Part of a small language model's weights.
Architecture: no biases in attention or MLP, local attention windows, value embeddings, hashed n-gram embeddings, a smear gate, short convolutions, an embedding shortcut, learned residual scales, skips across layers.
Training: a variant of Adam for these matrices, 212M tokens, 4825 steps.
Each number is 50 + 12 x the weight over its row's rms, rounded and kept within 0 to 99. Layers, rows and columns count from 0. The size before them is the row's rms in percent of the matrix's.

# layer 2 MLP down (transposed), 512x128, rms 0.0592, rows 169-196, columns 0-127
092:29 28 59 65 52 43 74 56 72 58 51 39 38 57 44 42 38 52 40 60 52 63 65 44 47 40 50 41 47 45 36 62 55 48 44 39 47 53 56 44 73 54 60 69 45 70 64 68 48 39 42 48 35 40 50 43 44 58 48 47 41 37 41 58 58 53 52 42 75 52 43 18 56 66 59 69 50 48 40 29 30 60 36 51 47 48 70 25 41 39 62 44 45 39 65 52 69 50 46 55 43 78 61 27 46 55 40 63 55 33 68 46 40 57 72 65 56 63 48 53 39 43 63 48 53 80 46 39
097:38 36 45 65 50 42 57 26 50 46 61 53 55 42 62 45 44 31 45 38 33 50 50 52 56 56 19 47 59 62 38 51 45 57 49 42 39 62 54 49 56 53 45 47 79 48 69 25 61 29 45 43 38 50 55 33 36 47 53 32 55 65 31 54 55 41 50 62 37 57 57 66 61 52 70 28 42 42 70 36 65 34 55 62 37 49 51 46 45 61 58 33 69 59 51 44 46 50 32 50 48 61 26 67 44 66 80 57 57 30 53 25 49 48 40 34 31 31 54 58 49 53 49 38 66 51 32 47
093:71 45 51 69 40 51 55 56 28 50 32 32 53 72 55 52 49 34 42 40 54 24 63 47 62 71 49 45 67 76 68 49 33 50 57 39 50 56 63 41 35 40 37 46 28 49 71 41 54 42 56 23 58 52 30 39 41 57 57 68 52 54 56 62 44 42 46 53 32 33 55 51 57 50 41 36 40 58 68 58 56 21 46 51 67 39 46 60 29 32 68 39 57 43 53 37 62 64 36 55 57 41 39 61 57 57 43 50 72 57 40 43 61 69 59 62 60 34 41 35 52 41 49 61 53 50 61 41
092:54 66 48 60 27 66 51 26 35 64 39 41 55 43 59 40 44 51 49 67 20 46 53 74 32 45 27 32 44 61 48 30 51 34 31 59 47 44 47 63 53 51 28 59 55 37 49 74 48 62 58 41 51 70 46 50 27 32 61 65 44 42 47 45 30 46 62 70 52 32 40 52 49 37 60 58 48 55 58 55 42 63 40 66 48 55 36 48 63 40 74 45 48 61 47 60 56 49 42 30 42 46 40 76 33 60 47 62 35 53 60 33 61 48 29 44 56 37 54 62 57 37 51 49 49 66 51 58
095:50 60 46 69 57 61 47 63 37 56 26 55 21 49 37 60 66 63 48 45 45 40 13 43 60 50 55 30 61 51 56 53 53 50 66 58 52 65 45 60 69 66 35 46 56 52 38 66 51 58 34 40 52 58 58 66 52 47 43 39 48 73 60 82 52 44 54 58 40 53 38 57 49 59 33 51 62 49 47 52 46 42 45 66 50 36 40 73 50 44 58 64 43 45 51 84 52 56 41 56 35 64 52 57 35 46 56 37 50 59 11 53 51 52 63 51 53 30 52 40 64 47 29 58 41 71 40 42
100:27 48 51 69 48 48 44 63 75 46 66 64 50 53 64 50 47 41 47 78 59 60 44 44 68 31 51 41 77 33 61 58 45 39 58 48 34 40 33 60 50 62 48 53 53 63 65 64 26 26 52 28 57 50 32 37 73 46 40 32 42 47 50 41 34 48 44 58 57 50 17 49 33 50 48 51 55 47 57 32 59 44 47 49 33 43 54 43 58 55 55 57 49 38 55 48 53 63 36 64 68 55 61 39 55 55 37 34 39 52 32 64 59 57 61 69 59 40 48 68 31 69 49 56 37 72 52 48
103:48 38 46 46 39 40 46 44 49 44 59 58 69 50 72 66 38 34 27 44 49 50 47 33 70 33 49 55 46 51 49 54 35 59 65 55 58 36 36 60 79 47 65 70 54 49 47 35 42 28 68 46 47 51 41 46 46 54 43 27 55 55 46 57 35 41 54 50 43 63 64 55 54 59 41 37 59 42 56 64 52 34 52 79 30 38 65 54 76 49 83 46 60 31 46 56 42 41 33 57 55 40 43 68 36 57 37 60 43 34 49 41 34 65 52 69 60 54 51 38 54 77 40 46 35 45 66 38
095:36 38 61 56 44 51 40 61 36 58 66 42 61 48 58 43 58 51 55 41 79 49 52 52 47 40 57 71 59 47 49 54 44 46 29 57 48 31 43 42 60 19 35 51 55 45 54 45 64 50 28 59 45 53 48 61 66 48 33 47 36 38 60 58 49 26 30 47 53 59 39 69 55 65 47 51 52 59 47 70 39 35 46 38 60 51 57 63 56 37 75 47 31 20 46 57 25 65 56 37 70 41 64 52 64 63 46 51 70 65 27 48 55 48 59 68 31 56 21 52 56 47 47 41 30 44 51 52
094:49 29 42 65 43 39 44 65 29 60 63 34 24 56 53 56 25 50 45 33 47 50 44 57 22 57 61 46 54 63 46 55 58 67 50 40 38 74 45 55 42 51 34 34 64 53 51 52 43 55 52 46 41 57 64 60 51 57 33 50 56 56 60 63 70 47 57 66 69 52 48 46 47 61 46 50 16 27 53 49 58 60 63 57 40 58 52 48 35 47 56 38 50 53 38 67 31 39 38 44 64 58 55 65 47 52 51 39 38 64 54 52 36 43 52 76 58 52 16 39 74 57 27 60 55 47 30 61
106:50 46 40 64 62 57 58 50 50 38 41 44 55 65 74 54 44 50 40 54 74 69 52 52 50 34 51 39 47 71 40 36 39 56 49 58 51 42 61 44 46 74 50 47 43 27 58 57 35 60 46 49 61 48 62 72 36 62 51 52 47 65 34 52 63 36 39 51 63 51 45 54 53 30 58 70 50 57 39 63 77 50 46 43 47 45 35 28 42 55 64 23 51 50 55 41 33 27 50 30 64 56 58 66 57 32 43 36 56 39 33 55 64 45 22 65 66 48 57 76 47 52 24 40 65 40 41 50
101:33 53 60 26 51 29 42 41 33 50 41 71 36 62 43 64 39 42 42 38 52 57 35 54 67 50 63 29 42 35 63 68 34 64 38 47 68 68 58 50 51 62 52 42 63 46 62 57 53 52 40 60 47 72 75 51 49 48 44 35 53 39 47 40 49 54 47 42 82 74 41 51 62 56 49 34 53 43 41 62 61 79 61 39 38 61 48 48 65 62 64 47 66 50 63 62 35 48 27 71 57 47 36 61 57 60 38 69 72 34 65 58 48 48 50 62 40 59 37 60 46 47 44 60 61 44 53 63
096:33 42 56 83 36 40 44 62 36 59 47 35 54 62 63 38 60 43 49 44 41 49 33 39 42 56 44 49 45 51 36 53 65 51 62 32 27 38 48 63 57 34 55 63 43 48 39 55 58 58 54 69 58 39 47 47 55 49 51 63 58 32 45 71 26 73 66 78 48 38 61 43 66 35 53 53 52 69 44 52 42 48 53 48 63 48 67 55 49 64 23 51 66 62 48 57 56 46 66 61 47 50 51 72 34 22 59 61 42 55 59 34 53 60 61 72 68 75 47 64 46 65 70 54 51 44 51 49
097:29 65 60 42 53 50 39 72 49 44 40 55 53 34 61 53 63 42 51 20 45 53 46 52 68 45 29 19 64 47 53 23 58 45 50 52 53 69 37 56 35 49 65 63 50 38 50 67 68 57 34 71 40 44 47 79 51 54 37 48 52 58 51 40 34 35 74 45 37 51 65 58 67 41 36 49 48 68 54 60 53 67 54 38 71 48 51 41 46 53 65 49 43 48 66 66 53 30 44 54 54 57 46 50 36 34 55 58 43 47 57 41 55 45 70 60 52 42 47 41 43 41 72 41 48 72 80 46
101:45 28 43 45 50 60 29 45 67 45 41 52 29 37 46 59 50 69 44 41 43 28 64 58 48 32 44 59 58 48 41 42 52 43 46 55 57 29 58 66 65 61 27 47 37 51 64 48 44 50 54 45 61 44 51 58 34 51 53 39 54 39 55 52 66 65 29 55 52 37 56 63 41 47 63 55 40 37 60 24 48 41 41 32 54 58 76 49 52 60 39 60 51 49 67 55 62 66 64 36 69 35 56 39 65 62 30 34 42 50 59 59 64 39 49 63 81 30 65 41 27 69 67 67 43 58 42 50
093:69 51 65 60 51 76 62 44 52 27 42 65 64 39 50 41 45 59 39 42 25 56 44 50 44 39 68 28 38 48 49 54 45 59 37 67 64 57 30 56 18 28 47 50 41 54 49 33 45 43 50 52 42 59 65 62 40 64 60 70 49 42 54 67 59 72 52 41 65 61 50 50 54 56 39 56 69 61 46 66 57 67 40 47 38 61 57 72 49 35 50 37 56 55 53 48 56 58 56 62 22 51 40 58 55 35 39 70 69 59 73 47 51 55 36 55 57 59 75 50 57 43 54 34 52 39 40 30
097:62 42 47 48 40 72 46 45 34 45 61 50 28 57 35 34 43 51 58 61 67 52 57 46 50 71 38 50 44 45 54 66 37 71 38 38 53 23 60 41 57 49 61 57 61 39 26 70 38 62 58 70 45 56 73 34 49 41 57 46 42 39 65 40 45 53 53 42 33 51 38 44 43 64 40 52 38 28 39 31 47 54 52 19 74 38 47 49 45 73 43 67 60 45 51 34 59 56 57 30 71 32 60 69 52 67 33 52 29 52 44 52 63 52 48 45 50 51 41 47 53 51 38 54 29 48 38 58
102:47 43 54 72 63 65 31 44 61 40 34 54 44 48 48 80 59 47 50 88 37 45 55 58 50 67 52 40 55 44 54 53 55 50 37 50 81 35 46 55 27 61 63 42 22 56 51 62 75 56 29 44 43 56 39 41 62 40 47 34 57 49 45 69 68 38 49 34 44 42 47 68 25 49 49 46 43 55 51 32 24 56 48 36 49 42 57 47 73 50 53 42 52 34 38 46 36 49 52 36 42 54 48 49 40 44 49 44 53 53 69 35 53 60 56 65 55 48 59 52 47 42 64 41 66 50 29 77
086:79 48 56 72 65 42 35 38 49 52 40 58 47 40 64 47 70 61 57 61 50 36 29 45 44 34 69 40 46 57 54 66 40 56 44 38 94 34 38 48 69 46 50 70 35 46 43 58 61 68 53 53 56 48 36 66 59 50 70 38 43 63 69 48 50 43 56 38 27 60 43 55 60 47 48 53 32 42 58 56 50 46 29 42 70 37 52 35 61 54 44 52 59 46 38 56 46 72 45 49 47 65 45 54 61 44 60 34 55 68 61 50 39 36 59 49 53 43 47 47 40 41 42 54 55 11 65 55
098:62 34 37 53 42 41 36 54 49 52 64 62 65 33 72 46 64 41 43 55 50 57 42 65 50 43 63 64 39 57 40 55 30 44 63 60 57 52 77 55 52 50 46 17 59 43 30 49 60 79 54 42 57 56 55 43 59 64 59 30 48 55 35 48 61 56 51 47 44 26 41 63 41 62 56 53 37 49 41 47 60 62 59 48 48 54 43 36 38 74 37 65 21 40 35 62 30 34 59 49 67 50 51 40 50 59 60 23 55 36 20 57 63 56 63 53 41 68 48 42 66 57 50 44 45 42 63 60
093:77 63 58 45 45 57 59 50 64 23 54 52 54 54 61 41 52 47 44 55 43 45 69 55 70 68 41 56 56 42 63 49 46 69 41 62 50 63 64 76 39 50 51 49 46 57 56 52 44 45 30 49 45 57 63 48 53 49 41 45 61 41 22 50 51 41 43 55 52 57 67 48 61 34 43 35 56 69 60 34 49 57 54 67 42 68 62 69 59 48 58 77 51 55 59 57 45 45 41 42 59 34 51 72 26 38 58 60 49 43 60 34 70 65 46 38 64 33 27 22 33 80 56 52 61 68 41 50
098:58 24 49 65 72 58 30 47 49 62 60 43 66 39 39 28 65 53 59 39 40 44 41 37 70 42 55 45 60 29 49 52 55 46 59 43 30 55 55 58 45 51 22 54 89 48 46 59 37 42 53 68 49 62 43 41 67 49 54 44 40 51 58 45 49 49 63 59 42 44 44 45 54 52 53 60 40 58 42 43 70 49 57 44 52 73 52 30 32 39 68 50 53 45 50 40 58 53 35 65 51 54 78 36 24 36 52 28 47 68 45 59 60 42 53 50 50 58 38 42 60 53 50 83 28 61 53 41
095:30 49 49 69 57 49 68 42 26 44 50 44 50 35 29 52 47 51 62 53 40 28 38 72 42 46 56 48 69 54 37 48 51 45 47 59 71 63 45 80 58 69 34 42 50 25 65 55 50 59 33 38 53 35 58 64 74 42 41 49 42 36 59 48 41 49 62 55 46 36 51 45 50 37 53 51 64 66 53 58 72 40 58 25 42 44 62 39 57 50 44 51 37 58 42 35 41 65 37 30 53 66 32 46 42 51 62 49 43 52 66 77 42 70 55 50 67 60 41 48 35 57 32 51 34 57 31 41
097:65 40 54 47 38 36 56 50 34 45 73 39 52 51 53 50 70 63 47 38 60 57 68 50 41 36 60 37 51 66 51 57 64 45 46 53 45 62 45 69 54 28 41 56 50 57 50 40 47 54 55 39 52 53 57 30 74 64 58 49 58 56 42 63 66 53 49 39 50 45 52 66 41 55 70 66 74 46 69 48 39 44 27 27 31 56 60 49 54 44 59 39 33 39 44 54 56 46 58 59 42 59 72 59 64 42 48 26 39 83 65 51 63 32 59 53 53 56 55 41 68 36 16 21 47 41 53 48
107:45 54 66 48 62 40 39 58 55 45 52 62 54 55 47 59 38 33 67 37 39 61 49 47 62 63 25 46 49 45 66 15 46 63 45 39 54 41 74 51 56 50 54 71 55 49 38 50 67 62 46 30 55 44 48 47 50 52 76 60 58 60 42 47 40 36 37 44 58 57 73 16 63 33 63 54 50 54 51 51 40 56 51 36 59 33 47 54 40 54 33 28 71 52 38 40 52 66 51 51 65 55 39 59 36 45 23 56 77 66 43 73 53 56 59 62 68 43 68 44 55 67 62 64 56 57 55 53
098:56 43 60 49 53 62 25 60 44 40 71 56 28 73 30 36 37 56 70 59 41 51 47 40 67 79 48 58 42 53 39 28 49 56 54 55 29 48 73 74 41 35 57 56 77 59 56 49 45 64 37 36 52 53 62 37 63 43 58 45 49 50 59 39 45 64 52 37 32 57 46 63 53 29 77 48 60 30 51 41 60 51 48 51 34 41 49 55 74 38 74 36 55 51 47 50 51 37 29 42 23 45 38 55 38 55 46 66 50 34 42 59 66 46 54 50 58 59 43 54 55 58 55 59 38 51 41 52
100:60 58 56 50 62 56 42 61 62 16 44 57 42 61 61 59 27 39 61 40 56 42 59 68 48 63 40 52 56 44 35 40 45 75 50 47 41 46 49 43 59 50 46 35 76 27 61 57 33 52 51 45 56 47 64 55 67 56 46 24 40 53 56 28 54 46 43 54 31 67 42 58 61 40 68 57 56 33 26 35 63 44 68 48 50 62 55 31 66 69 53 64 55 54 29 37 36 65 36 39 48 20 52 51 52 59 41 57 56 67 54 48 63 66 47 47 41 52 36 61 65 57 67 38 39 46 58 65
098:35 40 51 51 49 49 58 58 33 38 40 49 50 43 64 48 47 48 73 75 42 45 50 81 54 41 78 46 46 46 46 67 36 44 61 50 54 51 45 65 25 41 33 62 36 44 50 46 63 41 46 40 54 64 45 64 15 41 57 43 47 58 48 51 42 28 63 55 61 49 72 50 41 45 50 52 50 40 63 61 67 54 46 53 46 39 44 67 44 43 39 71 31 51 57 60 54 46 62 34 42 66 57 31 48 48 50 74 44 82 51 70 36 56 46 64 57 34 56 21 40 47 43 33 70 49 45 55
096:59 71 65 50 53 58 43 62 48 64 48 44 67 48 62 65 66 47 38 27 48 39 48 28 55 34 47 69 33 53 45 70 53 38 43 39 41 62 43 43 55 35 19 51 50 44 71 56 61 41 53 56 61 68 33 56 76 65 56 65 44 50 61 56 49 61 46 48 39 44 30 67 47 60 54 32 46 48 44 55 45 65 58 59 54 36 31 62 38 61 40 54 50 40 34 58 49 64 48 46 40 41 71 47 23 47 65 51 57 73 64 35 59 38 39 60 58 44 55 44 37 30 43 64 64 54 37 76
# layer 2 MLP up, 512x128, rms 0.0591, rows 170-196, columns 0-127
098:55 64 69 59 37 62 45 34 42 76 55 39 59 40 46 74 40 60 59 49 37 27 52 36 38 45 48 40 70 28 61 44 39 47 42 60 48 55 62 55 50 34 49 30 59 61 34 76 45 24 52 43 66 48 35 56 45 58 41 46 40 51 33 28 32 42 56 45 46 64 38 55 57 49 43 36 49 61 61 63 47 51 54 57 70 63 25 77 45 50 58 61 62 58 44 54 61 38 51 47 37 55 36 47 46 23 67 53 47 39 53 57 43 48 60 36 21 27 64 44 32 47 58 59 57 60 38 53
092:52 63 34 42 50 79 51 52 54 48 64 31 52 51 58 34 34 63 65 53 35 52 53 64 40 13 48 42 42 58 34 44 39 39 40 41 63 81 49 55 55 36 38 51 21 46 29 67 30 53 47 57 64 63 45 58 47 42 41 53 56 39 53 37 46 39 40 58 69 66 48 44 48 73 58 43 53 50 59 63 42 58 50 61 52 51 39 60 60 53 65 67 40 39 43 62 26 65 62 58 64 36 48 61 48 22 67 60 54 39 57 55 38 60 48 49 60 59 56 63 52 31 62 53 55 69 33 57
098:32 28 60 49 47 37 48 57 45 55 48 44 60 35 51 35 49 48 64 32 42 52 65 40 56 52 69 46 63 38 49 57 51 64 53 59 64 75 67 40 60 64 56 53 53 43 43 49 56 51 50 44 48 65 52 48 40 52 62 61 39 53 54 55 58 61 53 46 78 50 64 64 52 50 68 41 50 75 70 58 42 39 77 65 70 46 56 66 55 59 71 61 35 55 50 49 51 74 70 50 61 52 56 29 23 56 37 39 58 48 56 52 70 59 33 31 76 30 70 50 60 51 44 59 49 77 37 39
095:48 45 45 53 64 33 75 58 51 33 55 50 36 60 36 36 54 58 58 48 44 63 57 55 49 49 40 52 39 65 58 38 68 64 58 41 52 68 25 67 71 39 50 67 33 61 50 68 32 55 62 61 57 38 37 40 60 69 62 42 77 51 74 53 66 38 51 57 49 48 33 35 37 60 71 44 59 51 24 50 24 42 53 57 49 38 57 54 61 46 51 56 70 40 31 78 51 48 33 43 44 56 24 59 62 44 49 63 41 60 61 46 51 43 44 50 74 59 59 37 47 54 55 45 45 54 66 59
097:36 39 49 40 50 51 54 50 35 26 55 40 48 65 68 69 58 50 67 30 35 48 42 53 34 39 52 61 52 64 64 54 39 36 32 47 53 54 50 58 51 25 59 50 64 59 39 66 72 42 49 51 32 43 35 47 32 46 45 58 53 68 34 65 70 65 57 68 37 48 43 52 36 62 68 42 74 57 48 35 43 39 31 47 31 61 43 40 54 33 53 40 45 50 70 51 53 59 46 66 55 41 15 27 49 34 53 66 50 55 47 43 53 45 57 49 55 56 52 52 41 51 39 30 70 40 34 27
105:40 70 70 51 44 48 72 47 45 27 40 46 40 44 48 45 58 51 52 50 44 45 79 28 39 58 57 54 50 53 22 35 43 41 54 60 31 63 50 44 59 34 60 62 30 46 25 48 49 36 53 64 30 50 37 49 52 60 49 53 50 50 43 49 43 43 48 45 57 49 41 59 25 30 36 64 51 60 44 71 37 32 32 66 42 62 45 75 81 39 35 62 45 29 58 55 36 55 48 54 40 33 49 63 60 62 35 72 48 32 56 61 30 47 48 51 47 61 46 52 49 49 45 47 34 48 58 68
094:45 60 53 66 46 59 89 46 46 46 43 51 31 51 48 66 45 45 66 24 40 29 77 43 50 61 53 52 57 48 53 41 61 71 41 56 41 70 58 19 58 55 47 50 61 48 64 39 53 32 35 69 44 66 38 65 32 58 31 55 58 49 48 39 28 49 67 61 36 48 49 32 63 53 54 75 48 53 53 69 27 63 65 41 57 55 54 61 48 40 56 46 49 64 50 35 41 35 41 41 42 54 59 49 52 50 67 43 34 66 57 47 39 40 41 52 58 47 56 55 24 35 54 52 34 62 62 46
092:45 46 55 53 46 63 56 39 62 46 32 50 55 56 51 60 37 87 56 43 45 37 44 46 66 67 66 54 70 52 59 37 47 68 58 62 62 61 54 59 49 31 48 47 56 36 50 65 50 57 64 60 52 72 32 57 52 41 44 41 41 55 38 44 44 48 78 61 55 32 54 36 76 42 25 43 43 61 33 71 39 50 59 45 35 57 38 39 62 53 54 66 80 46 46 64 59 51 43 46 52 49 24 59 40 72 43 46 43 33 47 61 43 30 39 49 41 37 51 57 72 30 31 56 51 35 45 54
108:36 57 64 43 51 51 54 49 42 58 39 66 41 41 57 33 55 58 77 47 27 29 51 44 35 71 50 82 55 50 55 44 60 46 55 43 47 53 64 50 59 64 59 37 44 54 46 47 51 49 61 49 54 52 39 50 34 29 42 32 45 56 39 25 26 51 59 58 48 46 35 32 63 63 54 68 51 63 38 55 36 62 62 43 70 55 48 43 46 42 61 55 63 29 80 50 42 56 35 53 47 54 47 40 43 56 51 65 53 52 59 35 27 21 38 47 24 29 49 33 49 38 37 65 35 39 63 55
104:63 30 60 77 48 72 45 38 53 38 42 39 48 48 38 65 35 45 47 47 57 49 69 47 51 41 64 73 39 40 34 67 55 48 48 47 55 52 41 47 41 68 61 44 50 36 40 46 36 58 35 41 59 51 27 32 51 54 41 58 73 71 44 58 51 65 53 44 48 29 59 50 61 37 60 53 44 76 30 55 53 49 40 47 45 46 35 37 37 56 25 58 72 38 37 46 42 42 49 62 20 65 59 43 45 40 63 62 56 52 46 45 26 62 25 51 54 76 44 44 27 39 51 50 57 36 52 41
096:60 41 39 36 46 50 57 44 42 21 60 46 34 43 34 72 67 62 35 53 43 41 60 52 45 72 57 57 41 76 56 34 45 64 54 46 83 63 41 46 56 60 66 47 52 54 46 46 31 55 60 58 43 49 26 69 55 37 68 60 57 67 49 59 67 47 42 26 53 52 55 30 50 51 46 70 47 53 37 65 64 47 56 62 67 45 57 34 49 38 47 37 59 36 36 39 42 55 44 32 29 62 36 31 37 33 50 40 62 62 60 55 65 44 57 42 46 58 60 67 56 42 62 73 60 47 48 55
097:59 29 51 58 53 38 71 62 46 49 24 38 42 55 56 42 55 54 58 52 30 55 71 57 46 51 41 49 48 52 44 49 36 55 52 49 48 40 59 50 49 40 80 52 52 44 45 59 44 52 45 44 28 38 38 38 32 45 35 37 44 43 70 34 40 67 66 63 40 36 43 48 52 40 63 78 46 70 45 52 62 42 49 46 59 57 53 19 58 47 25 39 63 62 56 44 68 61 28 48 47 67 40 42 53 56 47 67 33 46 57 58 06 49 27 60 40 32 42 52 61 58 54 55 50 55 50 34
100:41 54 52 45 31 45 36 26 58 39 27 45 48 63 56 68 59 67 61 45 54 48 42 39 61 37 41 53 55 42 46 51 37 63 49 52 47 43 46 34 50 60 50 50 43 45 48 32 62 56 46 54 59 48 50 45 41 48 53 50 48 44 37 69 31 67 57 41 73 22 34 39 57 46 41 81 53 38 41 67 51 40 55 62 29 16 60 68 52 35 63 43 48 41 47 76 49 65 18 61 28 45 42 61 64 56 75 49 60 42 53 41 51 48 73 47 66 56 51 47 60 39 36 35 52 48 47 34
091:33 64 39 54 60 24 47 61 38 48 53 54 45 45 51 50 68 59 66 63 60 59 74 52 54 60 34 65 51 58 45 67 37 50 72 61 41 51 53 82 32 54 43 63 33 54 45 40 46 68 57 55 53 39 50 57 35 56 41 57 64 49 37 30 60 60 56 51 78 37 52 59 44 62 66 52 59 57 50 29 32 52 38 48 71 50 42 59 45 61 49 52 47 45 70 48 37 50 36 39 61 25 57 58 48 68 58 44 67 58 36 35 37 65 50 45 59 42 60 73 42 30 54 53 29 22 64 45
104:34 67 65 53 47 54 48 48 47 38 31 29 58 31 60 71 45 66 47 27 59 46 30 35 53 55 54 52 49 43 61 69 51 59 45 50 47 43 50 47 39 40 56 44 43 30 41 77 59 48 49 52 49 48 61 40 29 40 53 45 60 35 33 43 54 42 51 55 56 09 72 43 70 60 32 30 39 48 28 72 66 56 72 54 63 41 55 61 38 48 49 64 71 63 43 61 54 40 58 50 33 58 55 43 34 55 67 45 62 55 46 28 55 42 47 37 69 51 47 44 55 37 40 60 57 32 48 46
103:29 49 48 55 54 34 50 48 56 62 47 66 45 45 51 53 46 53 46 52 52 46 42 63 45 36 58 66 25 63 56 49 28 50 34 73 57 46 42 49 55 50 53 53 59 44 46 80 59 43 27 38 68 40 56 59 49 34 53 49 47 43 59 84 51 61 56 62 68 65 61 21 48 36 56 46 75 74 47 54 54 81 61 50 64 48 42 67 40 33 40 56 34 52 41 59 53 54 54 70 43 35 34 63 36 71 47 64 57 45 53 51 60 50 59 59 63 28 51 69 57 45 49 51 50 48 53 21
080:42 63 51 78 53 45 50 65 54 65 50 55 43 52 59 44 66 49 67 35 74 59 49 50 57 46 62 35 47 47 26 43 54 48 45 65 39 59 54 49 38 53 72 25 49 53 49 41 16 53 55 43 57 51 51 51 54 44 65 43 31 39 33 63 35 73 41 43 51 39 52 35 61 48 60 52 39 70 50 79 44 50 33 33 57 47 33 30 62 60 67 65 63 50 57 39 48 57 74 20 51 28 49 47 35 44 49 38 66 39 54 35 50 53 47 37 41 46 56 57 44 45 65 33 33 51 46 61
097:65 52 35 53 51 68 46 46 59 46 50 39 45 57 54 43 44 51 59 52 50 31 43 44 51 60 47 53 48 39 69 47 40 49 60 73 57 44 66 52 41 51 38 70 50 63 39 58 42 54 63 64 60 68 57 76 61 54 25 67 42 35 69 46 39 58 40 77 96 56 43 33 21 35 50 38 70 48 47 80 39 48 31 48 40 45 50 44 56 62 42 72 71 34 50 45 59 54 55 77 43 55 51 48 44 43 56 44 60 56 34 43 42 46 52 45 49 40 57 50 48 53 33 42 54 62 35 61
094:41 31 42 47 42 58 54 48 44 49 36 32 46 67 48 57 62 63 60 71 57 68 63 27 24 57 56 44 47 48 56 49 48 46 45 51 62 55 54 43 38 22 71 62 28 37 53 46 52 47 38 68 49 40 70 69 32 47 62 64 83 56 71 48 38 47 37 46 61 26 41 71 68 47 37 56 48 40 59 60 46 64 34 29 34 42 62 51 56 63 65 60 43 45 56 59 54 50 35 63 63 45 63 60 53 46 45 45 63 46 45 65 53 39 74 59 41 49 48 57 31 72 36 52 48 43 50 56
098:52 61 28 51 42 57 60 50 51 33 56 26 44 40 49 45 39 59 52 40 41 52 55 52 56 81 58 59 53 41 66 45 30 54 40 43 49 66 51 68 63 57 60 46 39 59 51 48 52 30 54 45 28 34 44 42 29 42 65 47 53 65 52 46 69 59 32 33 34 55 46 46 55 30 37 48 46 48 55 52 30 52 50 62 54 39 51 44 64 30 62 53 40 61 76 73 54 58 41 51 47 80 49 35 57 38 55 55 34 49 58 65 59 48 23 39 52 18 58 58 38 24 41 35 47 67 40 55
106:29 56 82 28 32 36 43 45 50 48 33 52 47 56 55 53 23 55 64 40 42 50 59 57 56 36 37 53 29 22 45 25 45 40 53 82 39 84 47 52 54 33 49 49 40 55 39 62 50 44 37 77 42 45 48 63 51 54 38 29 46 50 51 49 49 43 43 63 65 51 45 35 53 51 44 49 58 73 47 44 39 60 56 58 51 49 37 68 60 56 65 57 53 44 49 61 58 60 60 55 58 58 43 56 26 43 53 74 49 38 58 28 41 40 44 64 43 67 38 48 53 36 49 50 68 36 46 41
096:71 65 61 60 61 62 68 47 58 55 31 59 49 63 46 63 38 52 51 49 34 48 35 25 46 56 43 49 50 48 59 47 60 56 52 58 69 45 50 52 61 46 36 39 48 56 53 61 71 50 35 71 52 49 45 53 36 56 60 70 44 41 43 46 29 53 77 60 46 57 37 36 54 55 41 61 67 30 19 54 58 65 47 65 45 40 33 79 55 71 47 51 59 51 66 35 45 40 44 38 29 31 53 69 57 47 62 62 32 31 39 53 28 50 62 36 51 53 29 51 31 51 46 65 40 41 45 39
107:32 37 41 53 44 66 63 18 62 51 59 35 64 37 46 44 49 57 88 37 40 58 53 54 39 45 39 56 44 29 42 55 49 41 57 70 34 54 66 55 37 37 70 41 38 50 36 58 45 60 27 59 32 56 65 56 44 45 37 46 60 51 34 32 38 61 58 75 63 64 59 64 52 62 43 61 59 43 60 52 72 34 46 64 40 50 59 36 52 44 64 67 56 56 65 41 38 73 53 59 39 45 46 56 59 57 62 46 57 43 49 44 51 61 37 66 51 58 46 59 50 39 61 62 47 22 29 60
102:62 60 38 44 42 59 58 60 53 48 46 47 60 55 30 63 67 47 44 20 65 60 82 43 39 52 87 47 52 79 47 60 44 45 51 49 46 62 54 61 55 64 44 53 29 69 33 55 77 21 43 67 56 53 67 40 63 42 29 57 61 46 63 62 42 58 64 54 55 30 42 47 38 33 45 47 52 55 49 75 42 52 46 61 49 57 53 65 55 42 55 50 46 27 34 49 64 54 53 50 44 57 52 42 45 46 54 43 69 33 43 62 33 32 47 63 51 68 51 50 28 53 42 48 55 56 45 63
103:36 50 34 60 64 51 60 36 36 52 33 35 55 54 24 49 53 71 44 47 57 32 48 26 56 41 35 52 28 48 58 79 52 46 31 40 38 34 57 27 60 56 60 40 43 67 53 63 34 45 42 57 46 63 44 46 60 43 41 34 52 20 60 63 32 40 49 48 55 40 49 54 70 36 62 54 57 44 67 41 45 58 43 55 45 42 42 59 36 60 61 42 64 32 73 37 67 33 50 42 36 27 45 28 53 39 47 52 43 67 57 34 45 33 54 52 53 52 38 74 50 56 68 52 43 47 37 48
104:38 77 24 38 40 54 60 51 56 27 55 61 39 59 40 76 41 40 36 60 67 49 67 53 35 71 34 60 43 45 55 28 55 60 34 52 46 59 55 57 69 44 72 49 46 47 66 58 53 34 65 56 67 65 52 48 47 66 55 66 64 56 43 48 63 37 39 52 63 44 37 38 38 67 51 52 55 44 28 63 39 61 42 60 36 46 36 47 47 57 60 80 57 49 50 47 49 64 42 42 69 40 25 74 69 50 42 65 46 65 51 60 47 51 48 39 36 42 60 51 43 44 56 59 39 66 34 64
088:57 46 72 61 53 22 60 31 63 33 41 58 58 55 44 28 70 44 72 56 66 31 56 40 39 48 58 67 46 64 34 52 30 60 78 49 54 42 42 44 48 40 62 69 38 26 46 46 36 32 55 42 29 45 42 64 60 40 50 58 22 53 59 49 66 65 54 49 62 39 54 62 35 55 38 47 70 64 57 30 64 46 59 56 38 33 70 29 51 32 56 50 40 54 64 42 51 64 56 56 29 32 49 27 53 47 52 61 51 44 56 49 46 45 56 61 58 62 44 47 52 43 65 47 55 50 40 55